config.toml
n_layer = 11
d_model = 224
n_head = 5
n_kv_head = 5
head_dim = 64
d_mlp = 768
vocab_size = 10542
activation = "swiglu"
norm = "rmsnorm"
norm_place = "peri"
norm_eps = 1e-05
positions = "rope"
rope_base = 10000.0
rope_fraction = 1.0
qk_norm = true
attn_scale = 0.175
bias = "none"
tie_embeddings = false
parallel_block = false
extras = ["shifted keys", "gated attention", "value residuals", "capped logits"]
init = "trunc"
init_std_qkv = 0.045
init_std_o = 0.00803
init_std_up = 0.045
init_std_down = 0.00518
optimizer = "adamw"
lr = 0.00138
beta1 = 0.95
beta2 = 0.95
weight_decay = 0.31
lr_head = 0.00657
grad_clip = 2.0
warmup_steps = 260
schedule = "wsd"
decay_fraction = 0.591
decay_shape = "linear"
final_lr_fraction = 0.0
batch_tokens = [16384, 32768, 65536]
seq_len = 256
doc_mask = true
train_tokens = 295600000
steps = 8241
dataset = "wikipedia_en"
Each number is 50 + 10 x the weight over its row's rms, rounded and kept within 0 to 99. Layers, rows and columns count from 0. The size before them is the row's rms in percent of the matrix's.

# q: layer 2 attention query, 320x224, rms 0.0916, rows 127, columns 0-111
# k: layer 2 attention key, 320x224, rms 0.0826, rows 127, columns 0-111
# v: layer 2 attention value, 320x224, rms 0.0828, rows 64-93, columns 0-111
# o: layer 2 attention output (transposed), 320x224, rms 0.0865, rows 64-93, columns 0-111
q127 086:50 54 43 43 23 29 53 48 40 49 35 58 67 69 29 41 47 23 35 56 58 38 65 43 53 51 51 44 39 62 43 58 62 38 62 42 65 51 63 57 67 43 52 44 45 51 51 49 48 34 48 55 61 41 55 49 45 33 50 30 46 47 40 46 49 45 52 73 44 65 44 51 60 43 63 40 44 44 44 51 38 47 53 38 60 56 41 59 56 57 51 47 39 42 49 39 46 60 51 51 48 31 32 55 57 52 44 42 47 35 44 64
k127 123:45 57 40 48 27 29 52 47 40 45 38 60 60 70 28 42 43 29 36 60 60 45 69 44 52 51 45 54 39 66 42 56 63 44 52 40 64 47 60 56 65 44 53 54 55 46 49 53 52 32 43 48 64 41 52 57 48 33 49 30 50 46 53 44 46 48 56 64 40 65 47 49 60 39 61 45 45 41 50 49 37 49 55 43 58 52 46 50 59 56 56 44 43 40 36 35 50 65 48 61 56 33 28 57 51 63 35 48 50 38 41 54
v64 111:57 54 50 54 69 46 38 40 57 59 51 73 50 48 37 42 29 48 68 45 26 65 54 64 51 53 66 43 42 59 65 60 42 52 53 55 29 36 50 59 49 37 49 47 54 43 50 59 60 49 53 48 60 57 46 48 47 40 36 36 38 63 54 50 46 38 58 56 47 54 61 45 59 50 79 55 61 58 66 70 55 55 40 33 56 69 42 52 49 36 54 44 45 54 79 45 55 58 61 57 57 49 38 65 48 68 56 57 42 51 58 44
o64 094:49 61 46 54 26 56 65 46 56 59 44 61 55 57 32 40 44 57 41 46 48 60 47 73 45 54 36 47 46 41 67 37 46 73 52 32 48 55 66 42 55 56 52 47 51 67 52 46 35 52 45 51 59 57 45 47 36 47 46 54 55 49 47 68 48 54 57 50 60 49 39 46 53 37 48 59 54 57 61 52 67 33 49 54 54 51 31 55 28 46 57 61 52 51 28 51 41 43 47 43 46 53 71 62 56 45 44 58 54 50 52 49
v65 096:56 69 47 47 34 56 51 41 45 49 57 53 42 54 37 53 52 47 55 86 45 48 56 56 37 48 56 50 25 40 56 58 56 49 52 38 47 35 47 56 59 44 62 71 62 43 43 73 58 42 66 62 48 55 65 58 50 52 70 46 57 60 47 42 60 56 43 48 46 48 39 39 40 61 58 39 50 39 55 50 37 48 48 53 55 58 52 46 57 51 55 55 39 60 64 56 59 65 51 55 24 50 67 45 41 55 60 41 42 46 50 66
o65 097:56 39 51 52 37 54 42 52 53 53 61 31 70 26 57 33 37 46 60 63 49 63 42 50 45 51 55 40 51 42 45 55 40 55 55 50 40 46 49 55 50 26 52 63 42 66 49 37 60 46 51 65 69 56 61 56 30 56 57 31 60 50 59 82 77 67 45 67 56 39 55 46 60 69 39 42 45 71 45 36 43 50 59 51 40 37 46 50 49 53 55 42 47 48 55 63 51 60 51 42 48 45 43 67 46 61 42 49 31 62 42 51
v66 089:46 50 31 29 62 61 53 43 56 49 54 38 49 48 35 47 37 59 55 43 35 49 49 36 60 43 41 39 45 60 60 49 20 50 53 42 48 52 34 51 60 57 41 48 67 50 44 47 49 45 69 32 45 60 49 53 51 54 50 50 47 53 46 63 37 34 54 47 49 28 64 41 61 35 47 56 54 46 64 52 73 44 43 55 54 61 46 39 63 47 33 47 60 37 25 61 44 46 48 56 50 59 56 68 75 56 60 63 74 56 62 48
o66 096:56 48 51 40 37 49 39 50 34 55 42 53 62 44 47 54 46 42 40 55 48 54 42 53 48 47 50 55 55 45 60 66 43 34 70 46 63 52 54 40 34 62 45 56 43 60 50 54 46 50 62 49 62 51 41 55 49 47 54 56 45 37 57 50 61 63 46 55 44 38 45 51 86 43 41 54 44 55 61 57 43 60 62 50 33 48 56 46 46 47 61 57 44 45 40 47 48 53 46 24 45 42 57 59 58 41 55 55 60 51 43 69
v67 101:49 53 42 47 39 55 78 44 67 38 45 44 46 53 33 46 51 60 46 51 49 46 63 52 35 59 64 52 55 42 53 45 52 42 54 44 32 65 40 49 38 66 49 41 49 40 32 46 58 47 37 53 58 52 43 52 60 58 50 64 46 47 60 51 57 51 63 41 56 28 42 70 47 42 51 59 58 39 65 58 70 62 59 50 52 45 47 50 48 65 51 30 71 43 64 44 47 70 43 57 53 53 45 57 58 37 59 45 48 48 72 40
o67 098:51 61 49 34 73 51 50 60 41 34 40 57 50 59 37 57 65 50 62 44 51 48 47 37 61 36 47 45 45 51 55 44 41 56 63 57 50 47 45 49 47 72 49 50 51 43 79 53 54 49 56 59 44 51 51 42 36 47 52 44 58 37 52 51 40 47 61 41 54 46 51 38 90 46 54 48 62 50 48 48 47 62 54 44 44 69 45 46 52 50 63 46 46 48 56 57 47 33 58 51 59 45 50 59 42 34 50 44 41 59 52 43
v68 144:61 52 46 42 55 40 61 56 38 47 42 64 63 58 44 47 49 60 52 39 62 52 49 48 54 55 30 72 53 47 50 40 56 49 45 49 50 44 55 48 47 51 47 59 53 45 66 50 32 50 38 48 67 52 55 61 41 40 41 34 47 52 60 49 48 44 65 48 28 56 58 54 50 41 49 44 34 34 45 42 45 54 69 53 56 42 43 36 43 51 52 66 37 61 44 52 67 56 64 61 73 33 60 53 46 45 43 53 44 50 45 60
o68 125:46 52 51 51 57 49 49 51 50 50 45 44 46 53 50 44 50 50 49 49 58 48 50 49 45 46 52 52 41 49 52 54 48 49 43 43 52 47 51 56 47 48 45 53 49 49 20 50 53 52 52 53 52 53 51 49 45 49 53 53 55 59 48 51 55 47 46 53 44 46 52 53 00 53 49 55 51 27 47 48 46 47 51 52 54 56 52 45 41 50 50 45 45 49 51 51 51 56 48 50 43 55 46 51 47 50 46 53 51 48 48 51
v69 092:66 57 32 57 50 48 48 33 40 65 55 57 49 42 45 52 49 48 50 42 47 62 50 51 57 56 49 63 58 44 53 49 57 46 35 58 56 55 55 63 49 38 60 63 71 46 68 45 52 46 47 59 48 52 44 70 36 42 54 38 43 42 31 30 52 55 53 56 41 51 40 49 52 63 38 39 49 60 39 59 42 39 73 47 52 49 49 45 43 68 49 56 36 64 53 55 63 57 59 60 85 54 61 56 39 60 53 52 45 38 43 43
o69 102:60 57 43 43 44 44 39 48 54 43 61 52 39 48 45 40 41 49 44 58 51 48 54 61 48 68 57 53 50 51 49 48 57 58 58 50 31 46 46 49 46 46 65 55 54 45 36 56 50 50 64 42 63 44 47 38 54 54 62 38 54 34 34 47 52 37 51 45 37 64 39 44 13 40 62 68 55 60 48 42 46 51 39 45 42 53 39 43 57 53 34 46 66 58 44 53 54 52 44 74 41 52 35 53 48 48 55 62 51 56 54 46
v70 109:44 57 41 51 73 49 64 49 63 46 55 49 57 49 43 70 61 48 49 44 48 49 61 40 66 33 28 36 69 37 42 46 47 60 68 57 41 48 47 51 24 43 57 58 47 63 31 76 49 41 49 37 43 61 38 48 54 37 55 43 58 33 59 54 68 50 59 57 45 47 37 48 50 68 66 43 64 47 41 66 69 49 57 48 71 58 53 36 54 50 50 61 45 58 50 38 63 54 41 32 44 46 51 44 49 51 50 42 55 53 60 50
o70 098:51 48 54 59 46 52 49 48 50 50 48 42 59 68 51 48 45 50 48 56 41 59 65 29 57 51 55 51 47 52 68 47 54 48 62 39 46 68 64 37 17 36 49 60 49 43 26 52 44 50 41 27 48 54 46 38 29 51 66 34 47 42 58 42 49 50 48 45 56 33 55 49 48 53 65 50 41 82 36 58 51 48 61 46 38 48 56 64 46 31 49 48 45 68 43 56 37 53 61 51 37 44 44 53 43 57 51 52 56 45 55 27
v71 129:51 82 54 47 41 60 49 51 50 47 56 48 49 44 42 51 67 60 47 50 40 58 56 51 43 43 55 46 49 50 56 44 41 45 49 39 49 68 37 47 63 58 41 42 45 50 23 41 51 42 61 40 48 47 40 45 48 70 55 64 48 57 46 47 54 33 63 45 49 36 62 40 40 39 56 57 45 37 49 40 53 56 36 48 55 51 41 58 45 50 42 58 80 40 68 55 58 52 46 34 50 52 47 52 70 57 53 49 45 48 62 42
o71 137:57 45 55 54 52 53 51 54 49 44 52 48 64 45 48 48 52 47 56 39 51 46 46 50 50 38 52 48 49 49 62 58 52 49 57 54 52 44 44 43 52 45 51 57 49 60 65 53 40 53 44 57 39 47 54 44 47 52 50 57 48 57 49 46 55 44 51 46 47 42 50 53 99 44 47 35 50 57 52 41 56 52 56 59 53 51 43 54 49 42 59 56 43 50 51 55 54 41 54 58 46 40 51 55 59 42 42 47 43 55 45 60
v72 104:60 44 45 61 78 52 41 65 51 37 56 45 47 58 50 53 47 53 35 49 38 38 63 57 63 59 48 56 51 51 60 50 57 49 46 63 50 50 57 45 45 43 44 70 63 62 53 65 51 36 47 56 36 54 56 45 45 43 65 54 30 54 48 36 62 55 23 39 47 46 55 45 53 57 55 54 47 56 52 42 59 57 39 47 44 58 45 43 61 67 65 27 46 42 38 60 63 38 68 47 51 49 42 46 42 53 39 48 49 49 55 56
o72 102:61 50 48 43 58 54 47 47 52 67 59 59 53 60 42 45 57 53 64 52 55 55 48 56 55 53 54 48 33 60 61 74 48 43 32 68 32 44 47 48 38 49 49 45 65 36 49 54 45 59 47 23 57 54 51 50 60 66 38 55 33 38 59 54 56 32 53 68 64 37 50 60 50 30 58 59 46 53 56 58 60 43 36 59 43 68 53 33 53 38 54 49 53 83 55 50 57 35 55 51 44 64 39 57 59 50 47 52 56 43 37 52
v73 085:40 51 46 69 73 41 45 54 56 59 39 49 49 54 51 59 48 61 54 65 64 36 41 43 77 66 36 71 49 39 49 45 59 48 43 45 43 50 47 36 35 55 56 78 68 50 62 72 51 56 49 49 50 42 58 37 47 52 72 51 50 43 34 55 41 54 49 35 60 60 51 36 63 51 44 51 45 66 32 39 74 48 43 48 48 46 61 49 52 42 58 47 58 54 34 44 42 21 52 57 41 50 48 44 51 45 59 62 59 40 49 36
o73 090:45 54 57 57 47 52 33 55 60 45 71 38 41 53 42 35 54 43 44 57 53 54 45 59 50 45 56 43 61 58 55 60 58 58 39 47 64 48 43 59 38 51 53 46 51 60 67 28 62 39 48 45 47 52 58 70 53 51 47 49 71 54 57 41 73 47 42 54 55 53 66 54 41 52 44 55 51 46 44 44 46 65 43 42 49 61 72 48 59 73 52 30 47 44 45 63 52 34 48 44 68 50 57 53 49 49 70 49 53 35 59 38
v74 089:68 54 52 42 64 54 50 49 62 25 49 48 43 50 49 54 32 46 58 53 42 38 68 42 58 48 46 48 62 50 44 51 45 62 57 49 51 53 59 42 66 53 50 44 59 78 61 61 43 35 52 52 60 59 45 39 58 44 68 60 55 42 70 40 68 53 47 54 49 60 62 58 42 56 31 34 44 39 43 50 51 49 40 43 48 51 53 48 45 53 46 74 27 56 48 50 49 52 61 53 51 44 51 56 30 42 39 64 32 54 24 47
o74 093:24 49 46 41 43 61 47 20 72 61 77 42 37 44 47 36 47 55 44 45 50 48 41 67 49 41 36 72 47 49 73 54 37 56 47 46 51 61 55 56 37 43 53 55 53 46 44 39 67 75 46 39 67 51 34 32 62 55 37 75 61 43 60 50 47 38 44 55 60 50 64 36 46 35 58 61 46 41 55 52 57 47 37 65 52 51 69 51 38 50 38 44 46 58 61 47 47 38 59 41 52 63 43 45 31 48 35 46 60 43 70 41
v75 092:47 49 53 52 74 41 48 42 41 73 43 77 65 61 54 61 30 52 54 27 41 41 42 45 51 48 66 54 67 64 40 34 30 48 47 53 38 31 54 40 38 63 61 57 39 46 52 61 43 35 51 52 59 59 54 61 44 55 43 41 54 44 65 57 58 51 62 54 50 58 66 51 66 37 43 56 50 57 50 58 70 66 37 48 42 45 47 55 51 42 54 66 64 39 54 46 58 53 47 72 53 55 42 53 36 47 68 45 28 44 52 37
o75 090:61 53 66 54 37 62 45 50 57 46 58 28 46 69 58 59 37 45 47 42 49 32 39 53 45 54 46 53 73 49 69 30 63 68 52 50 42 54 53 43 50 72 57 78 36 56 61 50 56 56 38 58 72 41 36 56 43 51 51 31 48 49 58 56 42 55 56 33 57 38 52 56 51 61 46 40 51 49 38 37 44 41 57 49 45 56 45 54 54 45 20 50 51 68 46 51 49 53 46 47 64 51 47 37 40 45 73 42 47 38 75 51
v76 098:48 49 47 63 59 47 44 38 42 42 64 55 53 46 52 66 54 58 60 42 45 71 27 46 55 42 51 57 50 34 33 48 46 43 60 52 47 57 57 58 26 56 56 53 35 40 49 56 55 51 36 51 39 45 38 34 37 47 47 48 51 48 54 51 56 32 33 56 56 59 45 38 56 42 44 80 70 44 46 58 46 51 55 37 45 54 52 42 54 39 45 51 48 63 41 52 51 67 51 51 55 49 33 40 44 66 37 52 65 45 61 50
o76 100:56 47 49 49 50 55 48 43 52 67 56 49 48 57 29 62 69 62 37 55 41 50 56 49 70 63 35 39 54 56 51 66 41 49 39 40 42 43 45 56 49 54 53 32 51 49 68 30 36 34 38 39 54 64 33 46 54 44 53 40 52 42 25 43 44 32 53 40 71 40 27 57 47 52 38 47 56 65 56 37 54 42 42 46 44 50 42 37 38 35 37 71 48 46 47 52 51 40 44 41 57 54 46 56 51 64 43 50 46 31 51 44
v77 096:48 52 42 51 28 59 59 44 53 47 44 57 42 50 41 38 59 56 35 68 61 43 60 46 48 44 68 55 40 51 62 48 47 62 42 48 56 60 45 39 52 54 49 41 48 43 32 43 61 50 48 58 49 53 60 64 70 66 66 56 61 51 25 44 50 65 51 38 56 50 42 55 40 50 48 49 49 43 60 54 61 60 54 59 57 59 65 54 43 64 49 53 76 34 67 40 38 53 38 44 39 53 39 48 26 45 71 41 41 57 55 46
o77 099:57 45 42 34 47 52 56 50 49 46 63 54 53 48 58 45 54 42 60 52 37 44 45 35 44 37 43 45 49 40 49 51 54 53 54 46 41 40 50 59 54 50 39 51 52 43 62 57 58 54 38 48 33 49 60 45 63 47 67 53 45 54 43 52 57 52 33 51 52 39 43 20 98 55 36 37 44 64 30 50 41 52 42 63 61 49 49 33 39 50 57 55 38 46 59 47 45 47 55 43 59 46 45 63 62 37 59 64 52 46 46 55
v78 096:46 41 41 49 63 33 34 49 27 51 46 53 56 59 50 56 47 43 52 61 53 52 49 46 62 52 49 50 47 57 61 57 62 76 41 58 45 47 65 49 44 40 46 55 46 54 76 49 47 63 47 52 45 54 58 50 40 35 49 31 80 59 57 52 44 62 54 59 50 58 38 47 50 49 59 54 26 53 49 63 38 43 41 57 43 47 45 47 52 39 50 52 27 55 60 43 64 58 62 61 58 46 53 57 58 52 62 59 50 59 31 62
o78 106:52 51 68 48 41 42 53 51 64 62 61 51 39 42 50 42 50 45 51 46 54 63 44 44 39 67 51 57 40 61 46 51 46 59 35 47 42 52 50 57 52 51 54 45 48 47 37 49 59 51 51 52 58 57 49 53 50 35 44 51 61 53 51 50 48 42 58 41 58 44 56 61 02 49 54 63 44 46 55 48 62 47 40 37 43 36 51 43 48 59 53 47 63 48 41 47 48 52 50 49 58 57 39 41 64 48 52 45 49 52 53 49
v79 106:51 28 45 52 41 51 64 45 59 59 46 48 47 49 51 37 54 42 73 60 65 52 40 45 51 60 57 51 56 54 59 48 50 56 46 61 56 45 46 39 29 53 50 51 44 42 48 47 54 48 45 53 45 56 57 52 45 46 48 22 33 54 44 42 75 49 66 41 56 52 45 53 37 60 41 55 61 48 43 81 43 57 54 44 59 44 51 45 38 61 56 63 28 31 57 52 67 75 46 63 65 43 51 56 47 28 47 45 30 51 76 55
o79 099:49 46 43 56 52 50 56 64 38 52 48 34 52 49 40 55 37 49 42 44 53 52 46 53 60 48 66 47 42 43 43 47 51 45 62 43 37 42 42 45 38 44 65 78 30 42 42 45 60 39 63 62 60 57 33 59 56 53 47 53 40 38 63 44 60 54 56 38 59 47 64 33 51 69 56 45 45 38 53 60 32 47 55 48 53 44 54 49 52 53 64 83 42 58 49 43 57 44 56 46 35 43 46 68 29 37 56 39 47 58 53 42
v80 111:56 61 26 43 63 47 59 50 56 74 44 63 59 53 66 42 62 43 50 41 65 42 60 43 47 68 48 40 48 45 64 50 57 48 48 40 56 58 41 48 50 64 47 46 45 23 41 52 52 50 52 53 49 44 58 53 43 51 59 63 65 38 64 57 54 52 62 38 39 58 60 45 52 28 51 60 33 43 20 53 62 52 56 49 41 49 59 56 53 43 53 38 59 48 60 51 44 63 43 59 49 48 41 55 62 43 57 54 61 54 23 48
o80 096:43 56 62 64 46 54 48 37 50 38 47 41 58 47 41 61 44 61 55 50 40 60 51 51 60 39 54 48 53 37 59 45 53 54 61 36 18 33 53 40 46 43 39 48 55 46 57 54 36 48 46 58 44 48 56 51 62 50 27 50 44 44 57 41 45 45 51 59 41 61 68 38 71 53 52 55 36 25 37 51 59 50 32 36 47 47 47 54 40 51 60 59 53 58 51 61 60 39 54 57 51 52 48 46 57 61 54 63 32 60 77 67
v81 089:36 37 35 52 46 44 41 57 65 39 66 39 37 38 67 74 57 44 53 48 42 69 37 74 68 70 36 39 49 52 56 62 59 50 58 60 44 54 58 46 57 59 48 36 29 50 59 50 49 49 50 58 54 59 53 45 57 57 28 46 54 39 45 51 63 49 50 64 60 55 44 42 54 66 54 59 64 53 39 66 75 57 40 54 62 54 39 57 47 56 50 55 53 46 42 57 42 59 41 43 49 60 42 53 52 66 44 44 33 51 41 40
o81 092:39 61 39 61 53 55 52 44 55 51 56 44 50 54 52 42 53 52 44 36 55 59 65 80 57 64 40 47 65 59 36 47 48 54 57 54 52 48 31 54 36 45 33 33 69 43 64 50 51 58 62 53 43 51 49 40 64 54 55 57 48 53 68 65 70 48 56 39 71 44 45 31 54 40 57 42 44 55 57 61 56 52 33 62 33 48 31 51 49 39 53 60 54 57 33 48 30 40 36 46 61 51 52 37 59 61 62 31 37 42 70 53
v82 097:52 47 50 47 66 47 42 51 45 55 52 48 48 40 65 52 52 49 46 63 35 60 57 53 38 44 64 52 56 51 59 54 37 45 49 56 62 48 46 47 57 44 31 43 38 45 47 72 59 28 55 56 54 44 44 60 37 58 34 47 64 52 40 46 50 63 52 49 47 62 64 31 45 46 52 70 44 54 43 60 49 47 43 42 65 64 51 52 50 42 37 58 53 47 86 60 73 64 56 39 64 59 37 51 47 43 61 54 42 44 53 58
o82 091:51 62 63 58 44 27 55 70 51 33 56 52 55 43 40 64 53 44 62 37 62 55 33 47 57 54 47 63 44 57 60 56 41 53 55 63 56 40 57 49 37 58 57 53 63 50 44 43 39 62 32 48 45 47 36 45 58 43 47 56 53 43 29 56 43 47 47 53 51 49 60 61 38 41 55 74 35 46 44 43 54 39 36 63 61 45 46 53 40 50 56 62 53 41 32 62 52 51 46 48 58 39 40 61 48 52 53 54 51 44 53 71
v83 103:51 49 46 43 54 38 53 54 26 42 71 34 52 44 50 51 37 28 46 34 45 55 43 45 41 61 40 38 50 38 42 56 57 54 47 56 44 57 58 45 52 53 43 61 54 61 66 56 46 62 54 48 40 56 53 53 28 37 38 49 82 46 37 45 44 60 45 54 51 59 43 40 50 55 49 51 47 56 50 48 43 38 54 49 55 48 30 54 49 41 61 63 42 59 58 48 60 54 61 57 69 53 56 57 61 52 70 55 79 45 39 59
o83 101:51 44 48 51 48 51 46 49 45 52 42 51 50 46 62 43 42 50 45 52 59 59 44 54 43 59 52 49 45 56 44 45 29 61 41 58 61 54 47 50 50 54 53 48 44 40 34 45 46 63 42 52 49 40 53 56 59 53 41 61 55 44 48 41 50 59 62 40 49 61 47 55 00 55 56 61 38 46 57 40 46 42 43 33 64 51 50 59 48 51 48 47 59 57 46 60 42 55 44 51 58 61 56 51 52 53 49 52 51 51 54 53
v84 108:45 47 58 78 57 45 53 70 74 65 57 55 50 58 54 40 44 41 43 57 52 58 50 48 48 56 75 56 51 57 57 52 43 38 53 57 37 43 50 42 28 42 45 47 35 45 38 72 55 38 49 72 53 43 71 51 60 63 56 61 33 51 70 58 59 50 57 44 58 64 76 51 60 60 55 43 48 48 40 59 44 53 37 38 58 52 42 53 41 55 31 44 38 57 64 36 81 68 51 63 60 51 28 52 45 50 56 35 47 49 58 44
o84 094:53 51 44 54 58 60 57 41 52 50 38 44 65 56 40 61 40 53 50 46 39 57 44 40 75 54 35 50 35 42 59 47 45 76 49 46 41 21 57 45 54 43 45 62 57 58 48 39 54 59 42 41 43 56 48 46 57 61 50 61 59 44 63 51 51 63 49 59 58 59 48 31 48 66 60 29 44 33 55 27 58 50 52 63 63 46 25 61 44 65 44 52 50 55 34 54 51 48 46 62 46 51 42 48 38 52 49 40 45 45 49 48
v85 108:53 30 39 47 62 42 42 56 41 52 50 50 52 56 50 52 27 39 51 60 51 53 43 53 64 60 43 46 51 50 56 52 64 56 51 51 46 31 68 54 45 41 53 64 48 47 72 44 45 55 51 60 40 50 57 44 37 37 32 40 43 51 49 56 49 63 45 59 53 56 28 62 58 49 45 46 47 60 52 54 54 43 42 59 38 46 53 37 62 60 64 55 15 50 41 55 51 38 55 53 55 49 50 54 39 43 43 38 38 42 51 59
o85 126:48 49 52 43 50 45 52 50 54 56 56 54 43 40 43 45 54 50 56 53 55 52 44 50 42 64 56 48 55 46 55 49 51 46 48 52 49 50 54 57 53 53 44 43 54 41 38 58 57 49 49 49 51 47 43 51 53 58 50 48 52 46 50 48 54 47 59 53 47 54 52 54 00 45 55 59 42 35 50 54 47 50 45 48 53 49 61 32 60 46 42 50 56 44 52 42 44 52 47 48 57 69 50 39 56 53 54 49 48 40 60 52
v86 094:61 69 52 38 55 67 56 44 44 56 57 58 48 48 42 26 39 43 50 47 36 59 39 65 45 50 32 44 53 51 47 45 47 39 44 47 69 43 40 64 59 60 50 37 57 30 57 22 37 62 53 46 46 43 53 47 52 54 43 55 51 51 50 50 37 43 41 49 43 43 59 52 56 59 42 53 79 45 50 55 50 60 40 60 44 48 32 46 71 54 45 52 53 50 57 51 47 48 46 47 37 58 60 72 37 58 43 53 58 47 39 38
o86 093:60 36 50 50 44 48 56 59 39 54 50 43 59 34 41 48 56 58 37 55 68 41 24 61 33 52 38 59 52 51 45 60 57 43 68 56 57 56 58 59 54 50 49 40 59 44 61 62 49 57 41 42 61 49 45 53 45 40 46 44 25 41 40 44 43 61 50 42 53 51 57 58 75 65 46 65 59 41 55 59 49 47 40 44 54 62 54 55 45 33 48 58 30 41 64 43 60 60 51 39 49 44 46 51 59 49 44 46 50 60 51 43
v87 097:50 54 52 45 42 70 43 46 68 51 55 57 35 52 47 47 63 59 52 46 47 47 49 49 34 60 61 59 67 44 56 50 49 69 54 50 70 55 33 43 58 52 41 35 69 39 33 54 51 49 53 50 62 48 33 49 52 60 50 52 40 54 36 41 54 47 43 41 44 45 74 62 43 46 55 58 54 39 49 57 55 67 52 52 43 44 55 55 43 65 52 44 75 35 42 47 49 49 38 67 49 47 57 45 60 57 57 55 36 55 57 49
o87 101:54 62 45 54 59 54 55 43 63 49 58 65 51 54 57 60 31 38 56 47 24 37 43 48 46 37 42 51 42 60 44 58 65 44 49 59 49 48 47 52 50 57 49 57 44 43 64 57 48 51 55 44 41 50 46 42 43 59 54 58 39 53 59 61 50 47 44 68 48 57 50 59 92 53 66 35 59 55 42 60 53 47 52 56 53 56 60 37 40 45 47 59 31 62 55 71 45 54 59 62 62 42 63 63 65 45 46 50 33 55 52 53
v88 091:53 64 49 51 61 47 43 51 50 47 39 40 51 48 47 49 46 42 43 38 55 35 39 32 78 53 63 47 69 41 50 59 56 62 61 43 48 33 35 40 28 46 50 63 33 55 59 57 51 52 52 49 51 48 46 21 49 43 58 62 43 54 35 59 61 40 46 56 47 48 66 59 46 52 60 43 56 50 52 46 33 61 40 33 56 52 53 35 60 57 65 55 71 52 54 52 51 53 46 29 45 46 44 47 54 47 45 49 45 49 71 40
o88 095:42 46 39 55 48 44 51 46 49 52 57 46 72 58 44 33 43 57 56 53 57 52 51 40 45 33 60 43 40 54 46 45 61 61 66 61 43 38 71 33 56 60 37 38 56 66 49 35 55 60 63 50 53 65 58 53 29 46 52 45 53 65 65 44 46 36 56 51 58 49 74 61 48 39 54 44 37 63 51 41 36 41 56 47 42 64 47 43 49 44 50 46 46 68 60 52 64 49 52 59 37 48 73 58 47 35 61 61 57 53 51 25
v89 094:38 43 50 55 58 51 40 56 66 69 51 40 49 51 47 45 47 46 69 50 51 56 43 45 58 62 19 33 49 49 56 57 57 46 36 48 58 28 60 55 43 34 33 45 51 48 73 53 48 53 43 64 43 58 53 35 49 36 51 40 44 38 52 50 60 45 64 39 51 57 55 48 61 44 51 46 41 53 48 48 63 57 48 64 53 54 51 56 52 53 57 60 32 57 55 54 57 63 56 56 49 48 40 50 33 61 45 47 41 47 64 57
o89 106:47 46 53 53 59 62 48 40 51 56 65 50 53 48 57 56 48 45 56 55 52 58 62 65 49 72 63 50 59 51 52 47 45 37 49 54 52 62 41 53 42 57 61 46 40 45 32 57 67 56 51 48 38 47 48 39 54 49 40 48 50 48 52 48 52 56 57 48 59 41 57 52 01 40 52 54 60 35 50 54 59 49 55 55 45 48 54 43 52 55 59 63 61 45 52 47 56 33 37 51 61 57 43 35 54 55 45 53 58 45 45 39
v90 100:41 57 61 50 42 59 59 58 30 42 60 26 45 50 51 49 49 56 55 61 32 29 53 57 52 57 50 59 40 43 48 46 53 37 58 46 41 30 36 55 66 58 42 44 52 35 32 45 46 60 49 51 56 59 47 45 36 50 49 63 26 45 39 46 49 53 40 57 47 55 42 47 34 66 69 52 65 49 68 62 43 50 36 36 48 41 45 44 43 44 60 39 54 36 71 59 40 52 65 31 50 48 46 65 39 68 39 43 42 50 18 51
o90 095:41 29 40 55 39 40 53 47 56 55 48 56 55 31 26 55 50 43 62 46 44 43 63 59 46 41 43 47 54 47 56 40 59 64 58 53 58 65 49 54 50 28 47 45 66 44 57 64 45 63 57 49 57 63 60 45 49 51 53 59 48 59 42 60 48 45 58 57 63 44 39 54 66 49 43 58 50 55 47 34 44 43 47 59 55 58 53 73 62 49 52 42 55 61 44 61 64 30 39 54 60 55 73 28 59 27 33 53 59 40 47 71
v91 097:42 43 51 52 52 50 40 59 44 46 67 50 52 56 48 50 52 54 41 56 45 45 43 51 57 35 51 57 55 43 47 36 58 43 50 40 46 54 61 50 52 44 56 45 42 52 54 41 45 56 44 44 59 38 51 37 31 47 26 54 42 51 39 41 59 45 41 44 45 50 54 57 53 45 69 58 31 58 62 60 49 55 48 36 50 38 54 47 41 61 64 48 49 48 48 50 54 48 49 51 81 49 46 41 71 38 35 63 26 43 57 62
o91 095:42 56 69 61 54 51 71 42 55 55 55 58 56 43 61 59 58 54 49 41 37 56 54 48 57 61 59 61 61 64 42 52 59 47 47 57 57 46 58 55 52 53 42 47 55 54 56 48 40 45 58 51 47 43 52 40 60 46 57 64 57 56 47 44 33 47 68 37 46 71 45 74 54 60 61 52 57 44 64 59 38 57 53 58 64 40 64 48 64 57 59 40 49 60 38 51 33 57 30 64 59 55 53 40 41 46 44 51 43 50 40 55
v92 098:38 43 44 59 44 54 55 42 39 52 62 49 44 51 36 32 48 48 44 51 48 34 57 68 51 38 44 44 49 61 59 45 49 67 47 32 57 64 50 48 51 56 47 56 52 44 43 23 58 67 49 48 47 34 56 52 30 42 46 52 30 38 36 35 50 35 60 44 47 45 64 59 46 48 42 44 43 50 63 49 41 49 56 50 46 55 55 56 43 63 43 33 49 57 48 43 48 42 37 74 63 51 65 59 54 58 43 53 41 35 47 43
o92 091:47 56 43 43 54 56 65 43 62 52 47 46 62 50 64 65 65 30 52 55 45 53 55 51 28 53 49 53 59 46 31 77 49 56 61 47 53 51 70 44 85 43 44 51 43 56 49 46 55 43 47 39 40 35 68 36 52 40 49 50 31 56 46 60 44 44 66 44 38 78 44 36 73 75 59 44 68 30 65 61 53 52 59 49 53 58 45 52 44 47 68 43 41 41 53 52 45 41 49 44 58 45 45 53 60 48 61 51 61 56 59 54
v93 094:48 33 30 21 40 40 46 49 48 53 36 55 53 59 47 46 22 46 59 41 70 55 55 46 34 49 60 44 51 57 40 55 49 34 60 43 51 61 42 50 36 40 57 41 56 52 58 44 45 52 38 58 54 57 72 59 44 46 41 45 33 51 46 53 34 60 42 54 58 53 51 66 58 41 42 61 40 61 63 51 39 52 49 40 60 42 58 51 35 40 46 43 39 58 43 32 42 61 52 40 69 48 44 54 42 45 64 56 53 68 36 64
o93 095:47 57 44 46 54 44 49 48 49 58 45 54 38 39 45 69 48 48 59 49 40 62 55 37 54 52 51 53 30 53 45 30 49 55 53 45 52 36 45 59 42 51 53 61 41 42 54 50 68 42 53 61 66 24 38 57 50 56 47 48 56 54 34 43 26 34 55 50 61 57 51 36 42 49 60 41 63 46 63 52 49 67 33 61 55 62 66 36 45 60 56 45 35 47 63 42 35 52 33 50 58 54 54 25 44 39 69 53 54 57 59 39